Part of a small language model's weights: rotary positions, 140M tokens.
Each number is 50 + 10 x the weight over the matrix's rms, rounded and kept within 0 to 99. Layers, rows and columns count from 0.

# layer 12 MLP up, 384x96, rms 0.151, rows 0-33, columns 0-95
56 34 40 50 54 49 53 64 54 60 55 55 55 43 38 34 46 39 51 49 51 56 39 36 48 48 56 56 47 59 56 56 56 53 33 65 45 45 51 55 37 47 62 62 48 47 56 42 51 36 62 48 65 54 57 50 38 68 47 50 63 55 37 39 61 51 61 60 52 44 27 47 32 52 46 51 38 46 54 70 55 47 46 62 35 45 53 39 52 36 54 52 40 54 40 54
48 40 56 69 60 72 48 50 57 54 61 46 34 52 41 67 49 45 36 50 49 43 49 42 44 39 44 41 44 67 63 58 46 54 59 50 54 51 46 61 61 43 58 73 43 51 54 63 53 45 50 41 62 41 57 55 35 50 53 52 53 48 62 49 72 54 61 70 42 50 55 53 45 42 58 53 50 52 30 56 43 49 39 41 50 50 67 39 47 44 67 35 36 49 46 41
45 25 55 57 46 50 36 45 61 45 35 65 70 50 51 45 30 61 68 76 39 60 55 68 50 40 57 81 63 56 60 57 48 32 66 29 64 60 63 56 51 33 51 52 39 55 47 51 36 46 43 64 56 53 51 65 35 39 67 60 54 44 43 47 50 53 43 33 70 58 43 38 40 23 68 49 42 43 57 49 37 51 38 43 57 35 55 49 48 63 57 64 76 44 61 46
57 42 46 61 55 55 63 52 50 40 54 37 42 66 47 55 59 56 60 44 52 61 48 44 49 64 43 53 57 68 54 29 39 41 37 54 56 77 44 41 54 51 57 53 52 54 62 66 54 48 52 53 50 53 55 62 53 46 58 42 56 56 44 54 41 21 50 54 45 42 67 55 48 47 67 60 43 54 40 63 38 60 49 65 53 39 28 56 47 35 50 51 62 48 45 84
46 46 35 32 39 58 72 56 61 66 67 55 39 42 44 62 58 59 41 41 60 46 45 41 49 40 39 24 61 48 65 33 58 51 50 39 45 55 35 62 48 55 56 49 49 50 56 38 68 46 38 44 30 52 50 37 58 52 52 45 53 43 73 42 34 62 76 34 69 48 46 47 46 52 33 48 68 49 67 70 61 52 66 56 45 65 39 60 56 35 65 44 48 45 38 41
60 43 37 56 58 54 59 46 47 58 45 40 50 44 65 61 51 50 27 52 45 51 55 44 40 54 72 43 44 32 54 42 49 39 45 47 48 59 52 41 44 58 76 63 54 45 45 48 41 56 40 56 28 38 36 33 57 51 43 40 45 65 50 63 52 58 62 55 56 28 54 58 41 69 49 48 48 35 47 69 85 43 61 55 52 58 50 57 52 46 37 47 50 48 25 57
65 70 50 46 37 32 57 57 45 72 47 47 59 47 66 55 53 40 56 50 66 49 27 68 39 70 36 50 33 51 52 62 49 37 29 44 47 52 41 52 57 50 38 72 42 40 46 60 71 45 65 55 48 49 49 49 43 52 62 59 57 41 47 54 40 59 63 54 64 65 49 51 44 43 61 31 59 56 51 67 41 51 46 65 54 60 45 49 53 60 53 65 64 59 42 67
51 22 45 60 30 45 41 55 60 38 52 53 50 39 61 59 50 38 51 47 52 40 47 36 34 52 53 48 41 43 48 52 64 52 42 54 45 61 60 54 65 38 39 40 41 42 54 39 43 27 61 38 42 44 56 44 61 47 50 31 40 71 40 55 48 43 39 45 53 38 52 54 50 40 48 22 31 52 44 37 48 67 43 58 54 69 56 52 42 50 59 40 55 45 39 65
40 52 46 52 56 60 49 49 44 59 41 62 52 69 51 51 43 60 43 45 44 71 47 46 57 46 54 63 50 62 36 64 62 76 59 45 52 55 53 59 56 37 56 51 30 45 42 40 68 58 41 53 58 59 30 33 49 54 60 36 60 49 58 48 52 56 42 46 70 23 37 42 60 50 70 46 37 54 53 47 43 46 45 48 46 52 62 60 49 45 33 44 55 54 64 52
42 53 51 41 31 34 61 17 26 45 62 46 40 55 63 40 44 60 39 43 52 38 49 53 57 41 41 48 40 62 36 53 43 49 37 50 39 57 44 50 59 50 60 39 45 52 69 34 46 44 51 49 35 40 33 46 43 59 46 46 54 59 56 37 41 32 44 60 50 38 59 71 51 44 48 49 52 59 36 56 42 67 70 39 43 49 42 56 46 52 38 60 59 48 55 66
60 45 27 42 46 47 55 34 54 43 45 54 48 47 46 56 58 76 51 34 47 53 48 57 42 45 36 58 39 54 37 34 45 48 50 55 43 50 42 43 50 58 43 52 43 49 42 41 38 42 43 52 54 58 45 61 58 40 53 55 46 31 55 61 56 44 44 48 54 47 69 33 43 46 61 43 39 57 62 68 58 53 42 45 57 46 58 52 53 49 52 46 51 32 44 56
58 50 56 53 52 55 54 39 49 32 41 50 71 43 59 52 46 44 50 65 32 43 63 65 54 60 69 45 49 36 52 43 42 51 56 36 58 36 33 54 56 49 54 34 49 56 45 49 65 60 41 43 39 47 61 41 58 44 68 48 57 49 49 49 47 68 74 65 55 37 45 41 45 52 63 63 53 46 43 53 51 53 63 32 56 51 56 31 53 47 65 62 52 47 44 47
49 44 53 47 69 45 27 48 57 34 55 45 64 39 44 62 63 30 29 55 50 48 62 47 66 40 59 55 38 29 47 41 48 54 55 58 57 62 59 61 62 38 55 61 32 42 46 45 41 38 58 57 42 44 48 33 51 46 43 51 37 44 68 65 55 43 75 56 44 39 48 55 48 54 60 45 43 49 33 59 67 55 43 57 35 40 47 59 64 40 48 47 53 49 58 48
52 51 58 43 59 52 56 75 35 52 53 69 64 36 62 49 46 61 56 57 32 50 48 41 59 63 38 60 63 56 51 34 56 41 43 43 37 38 30 68 59 63 68 59 23 25 65 43 53 41 48 54 56 59 50 52 54 50 61 53 77 55 56 58 54 50 38 58 53 69 50 42 55 62 48 50 64 50 60 47 75 44 46 42 50 40 41 58 63 48 67 72 40 53 49 50
47 54 44 51 47 49 42 38 48 47 58 60 39 53 42 47 34 71 36 43 38 32 48 52 54 51 46 55 56 51 58 56 47 51 49 41 68 55 39 28 28 42 31 56 46 49 54 53 43 64 59 35 44 41 62 55 25 44 59 46 49 68 32 50 65 47 57 52 63 52 49 75 55 60 60 41 56 20 46 55 39 50 44 24 52 66 36 39 58 44 42 46 65 57 61 50
59 68 45 49 40 62 55 44 47 59 40 63 67 62 70 47 39 57 60 62 45 62 46 43 55 55 48 59 48 57 47 47 40 50 40 50 46 45 64 50 54 47 63 67 43 55 47 46 52 14 42 58 53 37 47 27 53 46 58 66 37 51 46 59 76 51 59 45 55 52 55 45 53 47 52 52 28 50 40 51 29 50 51 72 49 55 29 48 54 43 62 51 46 69 47 48
46 46 40 39 36 59 53 58 45 45 34 39 62 56 40 31 53 60 51 49 38 33 58 57 65 54 52 47 43 51 31 69 47 48 47 44 58 52 58 59 29 50 61 49 58 49 52 57 31 43 57 49 38 49 54 34 49 38 49 49 46 47 40 63 62 65 26 51 53 45 31 66 44 60 54 52 43 50 41 63 67 72 32 58 54 67 54 35 26 60 37 47 50 47 35 49
63 56 52 48 35 62 43 53 50 41 35 53 55 41 48 40 52 61 57 53 46 50 42 56 52 50 56 45 51 49 57 49 44 41 39 39 40 44 59 55 57 60 42 47 50 44 57 44 64 81 38 48 45 54 35 56 51 77 42 45 58 47 71 38 53 76 74 51 46 46 62 59 55 56 63 38 51 40 42 48 42 45 51 56 64 61 36 61 45 34 50 53 54 54 60 57
45 37 49 65 43 43 51 61 44 60 58 77 47 33 57 68 54 49 58 44 67 62 59 45 38 48 52 69 60 61 59 60 85 54 52 51 45 41 53 49 49 68 36 37 42 44 63 47 55 56 39 53 39 61 48 55 63 55 33 52 48 55 55 53 70 47 46 42 41 49 44 55 55 46 46 59 63 52 55 57 67 57 41 55 63 45 51 53 64 56 37 63 55 66 46 54
33 41 49 41 43 41 40 54 56 60 58 50 34 45 45 45 61 42 58 49 56 50 48 32 52 54 40 42 56 43 45 46 68 66 53 53 41 43 39 51 40 66 55 57 53 41 54 30 39 64 38 34 49 60 58 51 38 50 61 51 55 54 55 49 58 33 50 61 36 47 38 47 71 65 51 44 57 54 48 55 69 31 57 57 43 28 39 38 43 55 52 54 19 59 53 31
51 51 48 65 49 47 53 28 40 67 50 71 50 42 53 56 48 58 57 49 55 50 34 67 45 42 45 58 53 58 54 60 43 59 52 72 51 70 51 50 49 46 52 58 43 35 50 43 41 50 36 45 39 59 76 43 41 69 43 44 50 36 57 65 54 45 46 30 69 50 40 40 53 41 50 40 45 49 66 66 47 61 43 51 35 52 34 54 48 56 54 43 57 63 58 41
52 46 54 50 64 34 52 53 47 58 66 39 50 46 38 41 68 56 51 57 45 27 37 28 49 44 48 49 51 52 48 49 67 42 39 60 56 58 43 44 47 57 41 46 53 50 60 49 56 64 53 54 55 58 43 49 40 62 52 35 51 42 64 45 56 51 55 48 60 46 56 41 60 59 46 21 42 54 40 68 42 43 41 35 46 24 34 61 53 48 45 52 50 48 66 34
49 59 48 47 44 47 50 26 64 40 50 55 38 59 48 60 37 55 49 50 33 65 47 61 24 50 61 40 43 42 39 47 49 46 70 64 35 47 47 36 61 50 53 51 60 55 39 29 59 45 56 49 37 52 32 66 38 54 63 38 50 45 50 24 48 57 44 47 61 56 50 57 42 42 41 61 21 44 45 71 53 44 42 58 36 77 56 29 51 36 28 24 47 39 25 54
42 39 36 53 64 60 33 47 55 52 55 51 49 38 37 51 61 39 33 40 58 46 47 35 45 58 74 47 43 46 43 40 75 50 35 37 54 53 57 54 44 48 48 53 50 49 40 63 42 34 56 36 67 38 66 61 41 59 46 33 62 47 69 53 45 48 64 62 46 56 53 47 35 49 39 47 61 69 51 51 39 55 63 49 36 58 28 50 50 75 30 60 54 64 65 55
31 58 55 62 54 59 44 43 58 62 54 35 43 37 48 39 57 54 45 33 50 36 47 58 36 38 68 70 64 35 61 36 50 28 61 44 65 62 57 40 55 51 49 51 60 22 63 44 41 48 56 39 49 50 38 68 27 57 63 40 39 46 46 49 37 51 47 42 40 38 55 42 46 52 55 47 60 52 51 51 47 33 54 65 28 42 47 58 53 35 40 62 59 49 48 34
53 67 58 38 38 43 32 67 62 64 64 44 51 63 56 63 63 62 42 50 69 60 49 40 40 33 52 47 46 42 45 62 34 32 43 59 53 41 43 53 63 55 58 45 55 42 42 59 60 47 36 36 50 52 54 56 54 49 42 60 44 59 56 67 43 61 61 44 50 46 60 19 25 50 54 52 58 67 47 60 55 37 70 24 63 45 43 53 57 50 40 64 59 46 48 57
57 47 36 52 54 63 69 31 52 49 69 48 48 54 53 47 56 46 41 40 53 51 53 43 55 52 62 46 43 38 53 36 31 66 41 71 39 51 47 42 56 52 31 42 50 55 49 50 40 45 61 66 37 46 53 43 58 56 48 60 38 56 47 50 44 48 68 47 41 51 64 58 55 63 60 37 55 45 50 62 60 50 52 59 30 42 44 56 61 58 53 40 71 34 48 59
45 53 56 47 63 55 42 74 55 55 35 47 43 43 53 45 63 63 35 66 55 55 57 52 53 38 52 52 52 57 36 55 36 45 63 44 55 45 55 60 45 55 31 53 54 61 46 53 40 63 42 75 74 35 37 50 51 49 44 63 48 55 32 63 58 63 55 36 46 47 55 57 64 49 40 68 42 56 55 39 44 57 42 73 42 55 53 48 40 55 46 54 46 59 54 61
50 35 36 49 55 28 48 47 50 44 55 61 68 61 51 60 67 39 49 43 39 50 49 47 34 52 49 55 47 40 67 59 39 47 48 60 51 48 48 44 68 51 62 41 45 26 44 41 63 60 39 65 39 59 34 37 58 46 50 54 50 63 42 41 58 50 35 55 51 36 45 65 44 47 53 53 50 62 66 48 74 52 36 44 43 49 58 52 54 68 45 47 32 48 34 41
50 53 35 32 61 52 61 48 66 50 41 42 63 57 70 47 55 28 48 33 52 58 56 58 47 63 51 44 52 61 63 33 60 41 49 48 34 25 45 56 34 69 54 50 39 39 41 71 41 34 64 59 46 49 37 53 36 49 43 66 35 30 46 37 43 60 67 60 61 61 64 55 80 51 48 59 58 47 55 49 41 52 52 52 58 47 35 49 46 56 48 49 39 48 64 50
50 47 48 30 54 29 40 59 54 34 37 52 51 55 61 37 50 41 40 37 63 64 48 57 39 64 45 42 56 42 51 47 54 51 49 57 60 36 62 56 37 56 45 43 52 45 73 38 35 54 62 62 40 45 49 49 51 54 45 61 50 32 45 58 50 53 52 39 65 47 56 42 50 53 60 45 39 53 47 40 51 51 44 48 40 58 46 53 59 53 48 50 38 42 42 54
41 63 46 50 44 68 45 53 45 55 52 49 32 41 50 31 63 36 61 57 57 43 72 57 50 53 48 48 46 51 48 53 31 54 57 48 40 51 37 49 56 50 47 67 44 55 68 56 58 48 40 48 54 54 55 43 42 55 69 31 50 31 40 40 58 55 48 58 60 54 40 35 41 31 61 46 29 36 34 49 40 53 40 57 41 58 43 50 42 65 45 60 62 58 71 47
36 35 57 52 44 50 44 47 33 45 65 48 50 38 37 36 56 34 64 43 49 58 63 56 48 50 52 55 61 56 44 30 55 43 56 36 36 45 59 52 47 54 51 52 50 49 37 30 43 45 57 32 56 53 61 41 61 58 56 53 49 40 54 60 56 55 44 56 37 53 56 73 47 31 36 37 55 54 46 58 50 53 61 45 60 59 50 54 52 37 47 61 60 63 57 49
35 40 43 56 63 53 53 59 63 74 57 45 57 36 53 75 34 51 53 59 57 57 46 70 51 57 73 52 56 60 43 49 60 31 60 53 52 43 48 44 38 55 45 47 37 51 48 59 71 43 44 51 60 45 49 60 47 52 36 53 55 51 70 56 35 53 51 60 49 40 36 58 46 47 37 51 58 60 54 48 60 68 61 43 42 51 38 61 39 38 53 47 44 63 44 52